Weights of a small GPT-style language model, trained from scratch on English Wikipedia: 4 heads of 128, biases on query, key and value.
Each number is 128 + 24 x the weight over its row's rms, rounded and kept within 0 to 255. Layers, rows and columns count from 0. Numbers have three digits each. The size before them is the row's rms in percent of the matrix's.

# layer 4 MLP down (transposed), 2048x512, rms 0.118, rows 1884-1955, columns 0-63
102:145079144120117054120123149104083196111154129115094145171099156161136152131109148158128117149142173107076115135184116106172120118118099184109161140112151150172121148132154123158117112116145120
095:117117113124094117084153133112136129129159140094139113154165139112149098173125188120111141153111110135118099130130128129160116170133083111109097166144139122083094131129112140120141080136126115
096:144099134130099129156150111082110119138160132126138072115127137136111108156146144127137140137143100115142137184119131090126103129105171148106091136121154159134133101128139127118117113131120127
104:108123122129166137130162122158123132128097150124148149136140102114139154133123074107123118139103135119124121128140077129118144104139131095117154115172148130126103110088164089099109129148124140
103:128103117115164161125107116105171124114103143111146132163106145093153132127146099111127114145109115141097145133129111151093137151124138088126153157124122162091093145115104165095144169110134147
105:109100114098130157099137142158099115106095120100125185146093159131146128154118120161116160123162138106163128141128123117146113133121183107136156155116126155074106109183118145154149101102087176
098:068153115122105108096112149146085142138133109114125149143158132138122097106137141141120188158123121135163121167141119093147159130138104141140108128126146123171135098099081104099156124134094134
101:139143133113132101160108106117102065095126108158126103132107115135161131111121161121129098111114137133110130129131089149140121138178082099131126172132145138145085130107110119134120138068145120
099:164154137117103107139128110111105142153142173091153130102111129178127140198133109091133142090159137174140156125180102131093094152114124105118133195129160132128131126167132127131112122126139150
102:131126117080146145126124131137144161099145140116107132115143094143120138136127137082086149127156138104148110126087097140137100117111108138139153143148127135147092132172115102175122062150124095
096:126144148158141133124138141108124125165156157085158161102144135081100125123125140126077147132119132139169101158125108130140134150126135144134141138138105129153092134107164124126131101123143118
095:139099143137100122111131155173098151124103171148131123134097118060106127103095139110134105145080177120108152145102126120128148109110163145155072123116115125148127155168079136157142136090137146
098:125135179095194132155135121122151155139107146131126102098081154113121119113128151118148083112125116115095136156104091103137079170145173112173080128112080121091124133123102155128118117138149131
108:145185094110154160144159117183141089147114123147150111135125083141077119097112088122085126120146121127145125173113215148131104124139090135109135139118104127105145100135144111085174129140130093
103:145109113167158167125111111123091127089095136094141096079148152105155076088125156147182139130106123111132134110123148147132110083118104109100137106134154110140165142177149135112113101134154148
096:166080130117149139133155107152120123145168110149140142110117134135143103165159171146139082090133109178168108139162194163132187129146136148145119121139099148159113121161134110081104136113117151
096:144136114106100091104162148153102115120150157107123156145092135127123134094114148141128115167129129126142143124130148122107084105158130166142168138115143156147124132144079184106138104107134160
091:150160120105135138118123060111105132131160183096102130071137126093097151130113088149092079142163125126151102143117155091158127121115126148155104138114100124090080147121122119112128128145174128
105:123113131127105122169131129115118151124115175159186128135166116141137117147139135143119110156127098118116099111128133116111117151125106122168137140079123161149100133158119147119127105101125133
103:150167160151174133078115121111105158153160131145133128139154082167089154132104103146086156151142163145180178153148127137123135130161115128142146132111121147128191126184110145111120106127122134
099:125149110105150116089123147127137109171167160125096112095133154152119115126057130164115082144076151141152134155157182145093126124091146155112204130135163140141098154141131116141143137112122090
102:155165135096117135140167139139127152119107165135132148141125144147115154113118143145113096149143124108166136146161137143114097103110117179162099106117153141114140103110142142154162089135091163
101:154121116111107100116101148090142110137114091139134100111159132157105152113087152101159139132107120096139183169091102105114163095082159123129118116132136107132128114163122133125176118113110163
099:088148148129113143132118159118116142109114159124118133143117132123110144147119127136154080151191112165165120152120108115090114166144140126081108081106132129180129065131098139143145145122131116
101:126137129093121125110145141122103118133153121136109131097182113183120090082107110150098154073142123155114096113095104067125120106147151147169114116116158099148124133120118107132134124117137116
101:092133124126105157135121130123098173115120153091119142101100133173125103115130130142137115119092162103117156150111158127108135156146147150125121122116108176118106096115134101090147151130099154
093:131145124093142089140095119117150140162145182108123152188133114081155127110125123118168131113145148106116130159117140125083148103112139094137131159133147190105156074168139046150153114099116144
095:121102105149146157128129139154128103157148126150077103117122155128138118093168135133121107156153148127085144097119110104129142175093103156135142180142118122113104168138141146168203097111133133
103:083167112111156150142142131161152104134148131121115188112125123146131124150161125148156103173090103146146109117137131126095123166129176136203098152129145153093099163102137115093111122124111133
120:176117143127132146146155124174106108105121104120088101120144117130175084121098161080099120141144161138140118101140112113122153135161135175141182117145123147084158129097092127124113148146113146
119:153168138088137115150123114119102142136142144193132132139103116133146123119157102148144121142135111167170118121140124087128188151154127145126140127120155139131130161136138133119093072155139133
100:171158083131157127088110163136120145164156108133119122122125114098123114169169158089151138097139139183138151124119125162122165166083106119122113127158098125110124136121146095146203144184125125
104:152114099148091151100150157133141149119135127155134093128137152110155152132115103091132122132166149153146115157148111189098108142147110130113121126122138125123148121118160110178139132122109124
096:122160115109125124107152147117117136130179083146139112114122146177147143148153123099118129145169152126143108091144106155149104123149099129114130116155116146086143126088100111139172169124127148
094:106129135123132136095137115138167092154097155135080133148160098101136140142098125167152109121109124125144143173130165114142187135115113107147150161163137129154193112141124122156113124119084119
092:131159092149168138121105084100186153165130118142131151153110162143117149127168095132128180150135111133121125118140105100120174123123125132098098116082144139100097150129127127134132144142148127
100:177142182130100084131155136113131156146135167131141192106163141121139117138094143132133145112124143132136143128106155131116092097110103147121140131096135126100114134122144105104140119137126139
101:117115124157096115098144173124158108123178123138138143088146117134151136148165105165169153125146094090139170155075097136124119123193125105159157076106157144117144151143116148136148151153151128
102:177155127109121107155120094137097146151111097147177106156129136085166113134145122120124098087122151164113124113116168161135143123173111121103115137113157127168121110106149127115111099126114121
097:093120111141144104157141142139159090128092169112114140119137131133131131130111091125143119216139126111108127117169155123098102141088125132119147108148137153088177105134153126101119108125136122
102:110159106172127144122115144106165150123123155149098153123138149140127144143132121135115145170135104108130140137099130176136137142173120105127109147076085180166095124135126103140111142125130103
098:114093103105142093106153127141120098121137148157107120113183119142098140145141137152104121156125178139140101149165147085112139111121137138131126133150118094134122167131136160175135134145098165
087:170149159125150129155112115161126139145094157164147106098148169088110116137077110125082133149124094146116150125158135129142149138107138111156096143131141112159138121121107093099080163125133144
100:110142105148103120140110165093126110123132124081137131088145114111149147151163111092109123134131130107094160166176166141144160093101074135079116133127089161129092125131141105128164120144138123
089:130134104101098131148156106104149090120111127111085139152110153176101154135115094142132116098109102148116119128122103133131131086094143137122109091090106116111085114137147118147130131094129138
098:152118088115157154135159109098148119145150135129138063135146148094111121153155117128105155155130165121162139138122125129141108160105148074100149101099134164156133169136152107151101144136139168
103:101118151161170127112077129116133095147121168133145138120125106126087107122135129162176091135152131120119150107105093147102123083133127160150179129113114128103140110139116096111112165086070135
098:124111124158127113112147136106118137178112147099089146146091167099105129134147157116158108157100135101133106108104102080080137119097138123176123115147137151168123079115161100164109170162129121
096:165161131157085137137110122155154131156098124126131078092130107124101173141161098172163142115113137140140100165147124144101164148166127139123113104154152092128094141085138147121129145134138134
104:152131078107141176136112133141119137119092097148155105119127147163137119137125121136125127103090115138149127120146101105116109131091099166119138133079186158127112096121140138124114103144128128
107:155098121096145135140108142077149127122131166121135123138111108142099165179072125119184163139098088150110155096136119147139137086117149101108127102135142136144161120106144139081103118137140135
102:130117127074111121083146143116134097114154123122167117103102166126135126130131128141148138087122129142163132084131212091103137150107109136110124164121094104110119112115147117118135091161112120
099:111145132131144107158148113086136069115062140147114143130125111100139131157123120092157094068082081157113181159179132099122133099122162144106112128118064139157144149141139161133167139138152120
093:151135113085112132155139132121128140104145144120136157109166109104116084122122133120116107119182123167105142121105124153111127159092118119176109087119149139065162127127151137145153085190104120
102:178161070138164165126126150134137169097131129128132132141169116141113128117134129163136128166138088131112172147145160165119146094100147124128110145098174149114130100148111150160147124086151095
101:151148115137122138116090138087149139118114083149134160118160105156134153126085109154132145125128114161156144119108095145169108096127156114144112125149088111160107127138124122134148089091199136
101:130160143186126128144109101149139118151118143128140155124146141102142128140090101113150143172082112160147153141143127074122098096115109149128115109149148150135100169120084117131103124110166143
097:105092159096131108127114150143117096106120143132167134116128184111165121141141111139142086088173139156161118115101163124175106134085110114080093060089118159089160127109184128142155088146188154
130:158120142083122063125141123108133155164109163112141141103173158114113161118123115117096122117124131086125123142133066141115127173132141115116144114134127160098150125126127140103119157101122163
103:137095126130117148124134078118128117082107147108118113144119123150134133093118121139069119082139120080131107156133113163099116086141106130122152153175081143093149135157096132137193147079153150
093:106139124101153125092153120085097096140147113123118125112085136137113108098124105131128160112132101124149066149106120133154132103098141101128176147105106072137125150080098179123123135121116189
103:145093108128113164104157103136187132177124087093136084158184135147088191155099153124123149084138150135169145205118136144166106105088129113114145147153130103124139140109116126116143096140123089
095:123148144169150095101156131150101102122143134120073127119124162140140122148132124154116140139097149146127118094117118143149110137149110120172123155115181137159147087116179130108069171102138136
112:105116121100100135076139141129106145123130148070130152135099107137133138140137137070133104151133152160126129143176126100150111115160101109111150097108155134118066131139131072070102126104115144
104:160115150122150131156110117113152083124143149145099130126120153095113166134125088130123136129122138122134116137141129067124101166099117143127160091124124128107163133121094106084057163141103160
095:153142076115149095109146113066106124133064075149128158137112146132116129124107109092152131148170142154124117106137120106136121128159096107055132174126134115100125154119125129147125142139094150
105:095134124124118127117153131149137118155143144111129151089111093149136120115138141111133123149156108139135053090105119135164138126093128128130150172125126131193125155095142122170126178131159140
098:122132143139191139137083101128112092101133128129130102112105136074102099093077138089085101101153070126134150124141149112145130179127117121126143114113138122152114138111119107130123123116152104
096:127108105156156125080153082115140086098112154178113091117131188134126088116135107111111134124136107153108122132154115131129145100119182123137083091126119156093133124104111111150121136139118094
098:115118143099153100123087135142139115077179112139081109130137143099167131102122146102086115187122105114117145096126144116129126131155115117123128153119129105129176140132158106120122184133122134
104:109112123159099100141160124175125163092126127150152111127133110146134153138131102115088123136146086127137160144119132143107115138115143132107161145090141143178143099132144123129150156088129147
098:107169088169137171104150095147149123142132141115131147128108145088147152138115118100128155113143118126121120150088116126119141109147154147098090129129123131166166154113108106078133171156129146
# layer 4 MLP gate, 2048x512, rms 0.0846, rows 1885-1955, columns 0-63
100:142149130090151128135132162133112118105146110067120139139111137147159159139090142113168144129114164080123146093130111147140094138151109126165112163091130081111161117129096154100102086152133118
098:157102126101140160143080145129097094106152150126170130133124096116133125118142138152113119143115120151140142129181136158148121105156144122091113099153145144121115116089169131178185151109130136
098:145160130052133115081100144098141135156162105130162113101142127121144138141114159137148138153123166146136130129109142146087160091158102115135147143112160123113139123132133111140100130120146145
092:134127167101132108113123094142126104107126111144206131140116118143154150103097135116162104152145177141129125128128169130123115143147170100156133120159089130138148141155106146064130102085180096
106:147127117157109125144049132111144095099116103109114134162144141133119130138155133106130093152135112109091131146162119093137130084128132133112146131160102137090143126115157142116124095147139142
102:093155150160117103106109135138132131125117129102146121193124167154152161145091129127110133099141111127099180155141118139162078120109098093145140108089124115146134125097133134147136136142140153
110:114160115133110179129119144127143144151135141126114123121189104170135125160145166112156106129117164167137148129127071117104135144134124122101097125120145138122158131134112127167136089145141053
101:117107113099115146132107178135098066109135107125112130143128149081148067184122135110124141128172101094118132147109131111122117166103120116187126147132155148133123129117104093147107100140158094
093:103123115166128118111150126106139115112097138139112141134131155113125149118114172141185153134131168119150138111126122116117107129110146142116103151146124126117137140108135139093116151110116160
106:147131127133122092177107090146113130117111123131112135137133100128107138114123120159135168157117118133165121106086135124075130130133108180135134099175115130127127151153129097112122122129143170
095:130127132154164131145119119114168162186099132152150133134160154109113130125162147145106134126127093108057138116142100147176175129145118144124129115117108135129171140093149145122129152106118115
100:108140115112147104110073123104134104120115139107114122163115116128091132114121126077145137148152113097114135171186130118128153128116118081134135135117105090127130074104147138105145168118148142
098:112088131119121104120072109107194161140151134127105144162118156169122139094139131156125113111110132161117139104158140107118126123141108118105114131107103124120128053132117123133116131114100112
104:126094142149107121097110143095158116120120159112143113088118142119151143112130146098148138173110110116142086131112098135164157121140121096166124119177131121142112100142112146169124108170082103
099:143126116105161148119139152143107114110099066115140132100112136125121127122190092140107127106127104122165112152157128118122140131075136142146088136116179138168131164119129127071090176107142138
101:129130107147133122137128134117156141136109092132111137144148112157157129116111155110124094103174128096117086127114110102117113097118113101157095138142146083109115154136158133143127159128158132
105:165131103122106156086102142135138123141130126113131136141151198163131174137146124133151134129161115116146084140107160159133157160093167109121133159153129106120177147157124105112094139109102136
104:114140152144124141149133164146149129121083108139098142127132104144111111125118139147168140093125094079078139078136133113157140148120153082102107126140130116136101156130131116161140090132168125
105:117080129147119146113137135128151125135136119099146105167123140155142105109148091127149178113113134144125107140124130108142090163135142120110134127126150143113111142107156091116138141119150145
103:163125145078127121166139151062123099130113154137116167151117113120100132127121112133113134160185129129133101133118118126131150097139122152103115095113108114091133115157180115152140122164128125
109:148158084149145129102129099109120118139100136113115125120085133108119109094159107140124109113147099119160137140155137110138090130141132151096141109105083110104140106146151147097103142148091162
095:171131129090079127146168123099116151134109150114161135121093159153168102135154098147105110151101179149088085116167138158135146066118121143132126151133116174173136072146118128108120123129108101
104:145136124112126122068091124119084098132147129134114176107138112114163148104127137119128135098125157129102124146139114132125144112124113121185119131180140118092123127169098127124092095166099139
101:119149126154125106112146110150130108108091133136100136105120140116148135116127140125143195119122112138100140115082133105120130127159122140128173145113138113155176131141101135094103110134132150
099:149151097147113166112169090109100108146109145091105113133145107119122138105095161106096108116125139168126095169101071101162111093135136078173155106128183160155098135145131096107105121118154119
100:134138101119194113100064088117102114155124088142105158152105118126144060149122116112140122135131137169137113118101124110151155140144132052153136180120113158126156140139168099139130140132151098
095:136119138159095129137162122174143146167117128087150131143099122143119123109124100155144133144143125078108153160085130136151107105105108122086107157139103166102096138154142161191151110136115134
098:115162087173102111157143068130122126103117160119107169101109128153143133136151091135133152098103119155132114137120121093151152137140127132107125154125128121113161113107114132115142107148056112
097:137117150139113134128132138149127150099097098108117125166166123170167110169096123116145136133126146089122141166113110150130158105141124172156166112127118104130137098104122122110103143145113104
081:143123147121113175072162114081101094127115128118166158105097151115094090148162122149151135111123137145091151077126167111159156150133140090154128122111109163133112122101145136136174068104137145
101:131127130176127155124111132160141127154155141118150097127125092115163113153152120182112131134165124148101117098099139128158161079138133150144123119069139068161106108109075135160140128164115154
104:095108174132129091128112181170186139104111122147082095176132128121140124159170143120195126140121107106143091143122150149098162075113098140146141147088145143148109128083160115108147116121092095
106:167145142123097107095126185136094121144149144112120089137080113134128119148112120133090134089138120165083093134146129127111164168117133105098130148132144116138146124141109137119138135130146143
106:099136125140136157126149138144131088148096121118166122085141141126107125140124130107093123106135114066102114122109125149165114102130125123140147123080099123118155120144119117121142118104110137
105:128120119135120134115129101180166127124126143146167101176111123172120125115132118096119104133199174132177133118138111123090129116145114134103111125138118154103095127106133102117121110154176153
100:100107099165140125140163143113110123135122118134117128131131136156148123111096141137145126136148132139130134164202133101088111082138150155113139141128106160121135152133082125111164127131123133
100:151110163097059137090144092143173132134131105167124128099124109088152137132159119167137170114149131159085132121068123132108108095144125113097137105098082113142084163113117127081090111109116134
097:103111082130112163127124116154109106100148126108137138134124133118110128128135164136135139146142153065141171194136148145119150094121134165116139126166113123145129126112173151123133128150136138
096:119113122111129199116133100128137137129111109092122167101106101104114162124130151109159164143119116169136171124085161119101157104095155086132135117134117131117114086087106131131125154159148131
094:166194154129146154161159162163157120116115118116150120118093112121138087130133080172107080120093124122111103136109086133129169109089170110150116151117142120131119150123127126110144130113139132
100:173121133177119146107184103107115125133114105139102105112101143163123083145105140150153099094125141153124101104098123083119111140156109113106218128111102157148114136096120136149129107147101127
104:111090078162135098141111107123125130150105125125159115152130123142152124158104148120156114092155103125130073134149086131118117120171143101116134135112156092083112121102092136091139104102071120
102:123119086160165137128130074107155116097139088123140126185164089129168120117186147157126138141134089111119138140119154089131121165162092147099118099110089134110063130109141083147094142171122112
104:114123123109102119134139177113133116130140089131152135123168138096141095172139168122171139107123094130147129137105191140099116163117148124114136121079085168145118144144120123102117169164117126
098:114108098156141097128167116176115113147159110135150133171113107101104121158097094153162091127089132132126185124137161092156172137134175157167144132148123111106121095148118132121156125131117144
092:110085132204120133113129114125140081123155150117101120154065090108156169100099150115138102159115147112138154095125147134125141096134127138110153162164105150165117100167119105130146125162127117
094:086116115123103135133132138105107126179059100166131149137122132105123123165176137174158110140198161156091141112122124131094145127126109126139195136116120118135157124116119108132207089130137162
101:118130155131120160113131146131116126147143146117115162118135114094134116123133110100145112146137099105117132073084160127157100110124094139152156124136121150144121140145133162135133131134170091
100:116132140104110197124099101137083169155154129090151074118123135087129139151115093157094151122099124142125160114093160112132136131126115134114138089152164123117107124133125092148152136172091163
092:140144156142138125118139128133137151100114120123158089157118131164087147131134102114159133132093112139101155128177127105164103119163087114120141144180126139141136104129125100120098129093100115
105:114105128139124140112127120120102133127118176127135109122164096101096109173132125150136119136126122131142148161154083172116101126132117117162112058112140091126097137140169152132107099180147127
111:117115109142086122146152118125107087132109106102116159084142133070100143099126150142125140102121140122124145135169112155153116131131192100133124093107136137200132145135128142137142133107126130
105:139110068124106102114080124124145136089122112092094125157127114086125134169153117122120121083168156084126116111136127109119113092133180141083158117164145125107141116112119127127092166131135127
102:118109097096124098078163116148161168124152135121099094122111150117149165133151144096102181159151152075132151104118134155158164127083140105145171120126123093127126106133123136156107111114158112
096:113107114130116137146087164113099154156115118134104136093086113089108127164091155107117137147159114150091137106161154138144110142138112101109148127171106116105116079115095141144086191144120120
097:142158154108095143080073136098138122132085153142112139128130146109146136092136162152129094143080097124150110123142123132119082148088120131184122157096133144131113135106137085129115141101150110
097:093088168126124159133123130165129140068147106124113075131091141141123127129134100118147131099105164158135121150076148115108133098135109116120143084099152173128172114118081083102099132156154094
089:095143090104130125105113100153154133091119189105123164119128147145135137131140157163154121110124112100142130164196134135143180159138154107100117156145141139103180111128112113128136132169105116
097:109152108144098153087148109098135078168131114162165145118126158140144142134126121154138110184123129127170073096139144169139093101137127130105142127144102117130070104129186121158101150127114132
105:104116082077142111145175141113147165138135150132123100151142125166133112137121136110126146119107083136119121099101136128113146131143157083138158109129163093109130148077107060147147125141116114
103:119106144146105120127113146099119160116149108114112105143130145101091111119117112117099138126139129154143167113145172142173122159124135109122117130158155123137122095127132127140161100083137124
095:127114127110146145110127158112127143119128097141146160106113119114109127141152108097077058153146111114112131138147155094145131095128115111125101155111147131140161114173122139180102179117171118
109:123115072112095129107077122111166120116134120097163125090115129153145128121133123133148088122119127119092110120154141144128084103129111144106122158146109140171098110096136121105132072114165131
097:114115161119125126087113127083096086155150133134090122107103091138160126149113105108137125128102157114150106169123107106139090115107114123126104089095112151147160158094101134082111133136140129
101:149084104107148168100144095152129160150108139109133149078155106126112134136135175114176100117138105113148182130130179156124115127132145082150088130143082109136117135150157138108142120132115107
099:142115123143134081145140160137160115151094113090162111117121163127130141112112150142134126162127119127106134149133109164129144113107112083138166113108176121141117151125144121128105104084153118
085:114135113171138121147114121153124121144130148152126128126123101091106123167128113132141144109103148164134158152121101104061153132130124175162111120183159158166122094093105135093119153135142123
107:122130128121136123113122138096155102183120159142105153120168123129140144123094127106100139134081131166129139146136080153121089135112116131146132141116151135153164142100144137193129134116089148
105:150130142128119107139163078149127080125108094143128114159137141104145109137116121181127130130146130105092149149071105118144158148134145122141107070128124147164147168141104144126133117074151164
108:080115109157118114193164094085152136133131148124121127092170122149115168134096128158137117103148136091144128143143097161116101100119119148132153148132101111139105091108148126123126090126124134
101:128125164134127109100128150155104079156105136133134142127128121108147103137082125144135128142131109155124125116146130131107092100134124116173121153141142100127150085137147164158089147120154120
# layer 4 MLP up, 2048x512, rms 0.0857, rows 1885-1955, columns 0-63
101:118136105102110153150117166157123104117163083110150129171096096126157132163147133139128110151132133129126134076109062147170103134163109125096165149141133136141169050130124113105141114139101104
096:077147183150157120114200143155142141136094103134125153081167124154111150119157144149150175122141161062101123127102134138089154121121137125098127139137066119129116091138118151121068162144160100
094:126075125119111136138152094116118088146107149139103119137144131191165150110162104118135108125114115162127114093152098120119132124135108155115119129128132112148087158131162084109116097147138101
097:164119177144153135090144151131131098122124087068139105121142119145110129063157132153119138098136151131117104104109128128114163112147152100126131118186101095159132168144121140079110116152122167
102:152072118144132148146148090121146097135126097093108170097152130181138121098122145132117140186103154169138119119104129111149131131139129115091094123160117141118123143078173117137180111116127142
099:132099074154110163142110168156143089120115105149125111131149137125119164105152139177100146132095149117179135168086107141113134133114148138133136167126126138143133093150158127127113091174132131
106:105124160084132118118098155112160142137138146145160128140103137139106081100108153128124123083111078125121155122148104120120097123120132120165117175176126154118159120076168120182150111111135093
098:094119119120091082111141121140130113142128102143104123160090101125112116133128161096149128143089117140157101100150101106152137133169151106122112111071166138120131146115161112150096150107116152
099:132110118136122122139142088088116116128122118140167133139127120140136127150141175165135115140121153196133150145117145152128087099124130129095138151149139068080159112176109167174136126123117187
103:115103117107114135130116141100143072122127112120128094117109130143132125146145169128134114128147133156121133139174120123141086165148168126114141135127118094087116104128133129134118122105115148
096:132067114141170096141118064153126132135123125162117133111123176144107133104120154119129143088120148104119129122134110129132143133121117131145126127154158176115078140093153141132121142121107151
098:131152132110127121159115165133110120129118095121103122111122169133122123091122185126112111132116118147078100117163106135138094138108103127111145089144175104107074082101104149074109117132155140
102:141138121165080140097139157084100128161152138065124116109095131102149089141138104094102069133157123119114120151147134125140072110138097115161155161152147126154195122121113185112150128127081120
103:148123149181151184140143147095130131134084164149117107150112131138119124139098080140119159142119132124149128123137118144135100099125109136125133169099118150124150151118123142144086129113131156
096:144108155109160180166122114125122103134150110091150131112122156145095135135148157120133122142089150118140135137177134127110095145108153136139059107094179155157104167102122172141125137124145114
097:080093134116165143128124112130172163135142133147137088119087160118138152161117146093137117116110119107137166132126155113106105162125136104152135092094175164093154085142143096107172110145116072
103:071141128147122101124136144143150170124116120112144131107070134134100134123121112131108117123091134094126155093180114168148136145158113098132128153125124139165098110113141152133107106176153141
105:109107100156077082090116127168104146130149129110137081112098160166082148153139145167150140127094119102097156160123162127165084132130140158109124146087134135130119092151170139117121103100165120
104:128110121165116131104138114106089106148152054093140126137146114129141121138115133177106158112119065146071142150135142086113118179121145151084122153127131149094121113151151164151133087117087099
105:151134144144134167116097135162185167124140092102130168123111132159115136105146142107094150118141144101107149108153141117110120089112092125119137079113091151144128108143135163144115172160146123
107:157123107115142094132154146138158126135075119130148110148113141115170151109142139110134113116145123134137131105121134125110136123159133097144103152159116119099142090131124110138108141163155120
103:129097103144178124155069122154158126085132126116167123097143147130103101127108162103118162145134117133135163129121186104118128158136140152109150089089137153114089170095116178176139125100140125
104:137102139134109089102159138088109128117112162139163110135131128130110096095111130112101101121116147107186151156138152121109142103135151152097167124163139163149141123114097125192091126097111137
100:182117129171107135108107142093125124137122097117122107095080125104148143092107112105133152112121149147077130112193138100134169103138148117160106174108077134148160117113121145175135082087136111
097:127128126140143104118132088130115089111103147187170103172122112141112133125135131155128119163169126144134146151115109126104132151127120186131118143082163131129108144124149129151151141109157181
102:183138126132149128129177095177087112111134073157152114136114106129171137130164137115145090155121148097139102173141143153106161133136127155118114129077147119175129146061173129111084110114147137
097:136149110113136111094099111113089144089133161128108151174093105141106085125165142124141137155123110103122088106161089113089131163149149156184176132122110089123130110103114137120131130147153130
098:142110140127128134128148153153080122113134109134109124112138133151098121128138141153127122106134137160095176159129141134145154129109163089147115127129206146120181123154141129170165076152119115
101:114135118147149139133147092136124110123098103100144117115103102147148061157097130118147108115136096143088111106111141120091114122156096149170163126124158124138140131090164089120148140128105166
088:133143135158141135122115172142161148122114099102116158132147112137095088142131111140125131113134142094125129117110129151116131141094121103107151137146131107122191112143145069132161137173151138
102:103110106163116154107134119112138129083111117108123153150127183091116136107113104135133096107114157112120112121137065165114117091155130141126094115085114113176170138186147109108083134100112147
101:115154174116150150124136153125106080180125143123117119113118144108078105075131107104120106095129132148201154139120111129177096192137136127141103133111108140114133132122091118151093101107103127
107:087089110097136093079136143100161178099164118148105108094118096153110102120139103158130152132141137103100133137135104102159163110133097144112142157119104141117121145127148127135093144156121169
104:132125119129132131097171154097110113165127080106160158160122132145160111076123112128131107108144105133168070128150120113123137112128094127120118132132111170123086097110162119124112155090142153
105:165104128131103136094143130111116119138117106128112080111143131109071127100104110092165142154170130131114140127150169130144106090140129143146115162163125124093145122153135137146136078160140149
102:144147091085114140142168112155160108099141116149106122111178129129131145080136117088178128138113150160166166132100141142133119135132169142129131137077144173115102114165122154128112154099102120
100:105142155121135116169134122136107111120145136088104151151153167107132154136131110150142094147128139140162107155145170134135133144117143136113123126139097133125139119125173135145099090100105116
096:103141135104108139102131130129156085118147144130124105157135127157160143174135123140144098124133057113196127104136151087151117139083154102107103149104146137129149141118104124139148117146134133
098:155148140122165135092095111154141145097159125115100088094141125152140116161131112135106122123123121090160129135068101125121147109124129165104127128085153110106092151149102082155156118150131124
097:128181110106145158142152113127128114114115122118132137118121103097112156149124159156115095165139111124140118121150133154149144148142114116166123128113107164133146145134113129133131114137108085
098:087091142105094152094137077136133113113141148123132130101115150097157137123158100139112153163108129156132103159129131098159168135128112134120080126083169110134134134117095089105113140088146117
105:155146111136149152092150105138125133171162106133101130121154097093163141118118123115133069157141138123118136158152118128151172127145123153116148115101114157150170094111100077122119125130177139
101:130112098106106140106139082129134143111068137116138144162105135112151146124130078110146135121161136127131126114141109125047160135160169132110138140128112086129079094131108076119151127155130121
103:185123147134141145131182080130134135137142103165128115113134122128118115142111143113163125161144144158120119113103100133133180111166113131126097123143138141135195141121083091152132125094158169
099:122160139150141130133161144152073140114049144092189135149131152148132123105142093186122117156096181125110141155118169121172128100170095115130073137116122112127120088136082067145083135160137107
097:151067145153145150161074095140097153100155110132103135130145140099118119109148139109098066143146108049155120123123129151114134137108138127119136118174116101124084120101159106135186138114108098
098:109142126168096121151122126139123129118090144093148168130136091193126119145124146108149151120140115143118089144100125129125099096138146118105141148116094132149123079120168136089140152187148155
100:165120107106160125114128126109144114145122126160154092153146107127182125127130119133091149089114091141112160066123124157113120102100161154165144130117134146119117075166109119175101134115176148
099:089108126110125107142151139131109132128130155136128157117213166097101123147159157140125130083078130151097109112121113127101111156127144174126193119165157124135112110110152152159121139174120115
092:145092123150126130169122118113149151130087123182142093116153146125123131081140111133109136167085130147073077144119132120113149147158130137135126118085086115160098099105148116087185162115159141
103:096125128107133098088105132109155129172144109120166146131125119174155113147108060114131091114162160115106107114096181124140154130174096171097124130102135125120131144157152104164122142126112133
106:119140129153141134132156129152143123123119105128131160096104104109134156134169169136130119138135101133109147124154128146151153145168167085120154133098116172143112166140140174144131097129144104
104:111125116140110112176185128102157126141092104135139137106090111142146110125168112128109077126082127117108159092104123145139095127105136107120143129103127154114121133123147151113120176131117165
102:154107135125100129124106146150159109109159115128103119108135125122158173139152151101133109091119131115097149104180139127133136129121159155121116139141121142105142138123142149177102159123147076
101:125132115108101135169127128124114129128121128079115132127089124148141128125092095146112143144155111117097115078092108096159105142149132120113120114107128112132147121156086117113130155097133119
096:099193120136143112189094136128136136104133144148074130159120140131140106094137153143135169147130159141134151113134124097111136105122137099130154123113139117133077103067109146127148087127126106
099:123131151131114123096118136132118122102130166151107088127129142135099126108131207154123112156141166103109124173106131147154145094103108180120102104095143138135160144115135130130127113087124144
092:130110097095115108105144096139152111101137132138116162102126142130122138162144176148175111158106154153141105147151132140108120130118123108123135148133154130155126152160088153130127140166134102
100:151121132070116122131144107080113135125094162104125111118106137117114131107123116120117166127134161129134131143143149112132155127121120111138144123153116134107111115109105152153191123120136128
105:110044111164096131134094127124140137110105118093103134108170107073138129128126105113153134120144119141116146136140140139153132073131130140149129148124125119164154087151098133135107103174125124
098:165143142085144162123150123143186166138128124154149121126123108091169157135113118121124107123144169114119154146109127130103158096106121090118161147123117122120134165107148114132120174140145137
098:120129117135128116115147063156138136168106117113111167142133100131111118144124143156129157087131105118186098069140122163094180141113147169129099100117111152167113128134111197155125117138125145
106:121126099094084141167118158117120131138147126089097113067107109120107146170169082148172117109132157124111161144194147116123123100135137143124155149142145091124143133066123111137137090103160108
100:116130097136114098127106162147107161129130130106125163114116143119138152150097156157113145165186143165118187103160147159091106078164097097117154165123129108132103120163146127140142114140141120
103:103156138121147111126223085134132099146137138138108119150144122126135141122149126186114107123131153100146119122110102092132128138126127151129114143112123142115152102142137108126109134117151142
105:117112138080126178121108094120140162089149146133157116120130102131154126150088147127131157127126131142131157125163124106066081133110144120137176178107139135152152135173110139104128132111116116
093:146119099146077079118134114134097163088119137094133144111143149120114089160121081140128152148122129144148166125105122139107106135148139112101069146128142108118118128122135124058127094116151136
107:143138172111118112089102125143166142081150143166118118108119122139129139156105126113147126163096144137135127089111162161101139120136116172116126102077153112141129081129183126138133119171131146
106:098157179127121128148143174137122178095108138151132153101132079132105051111116126147091116158117110135144180135141155125138146113128129114147097111187152115106133082123147102104114135102087163
104:090127147145151145176144157099144138154123088094103108162140135183158165098107137113174152130112170147162097139118159108128138142119085151154166129134130124068130087105085080126107107149137125
101:143166127105132139135163128153126101153114128123149109148122129099116165112145128115111111163165137134146126119121134121130076098107109111133110087107131149117157114148094142113148125131151101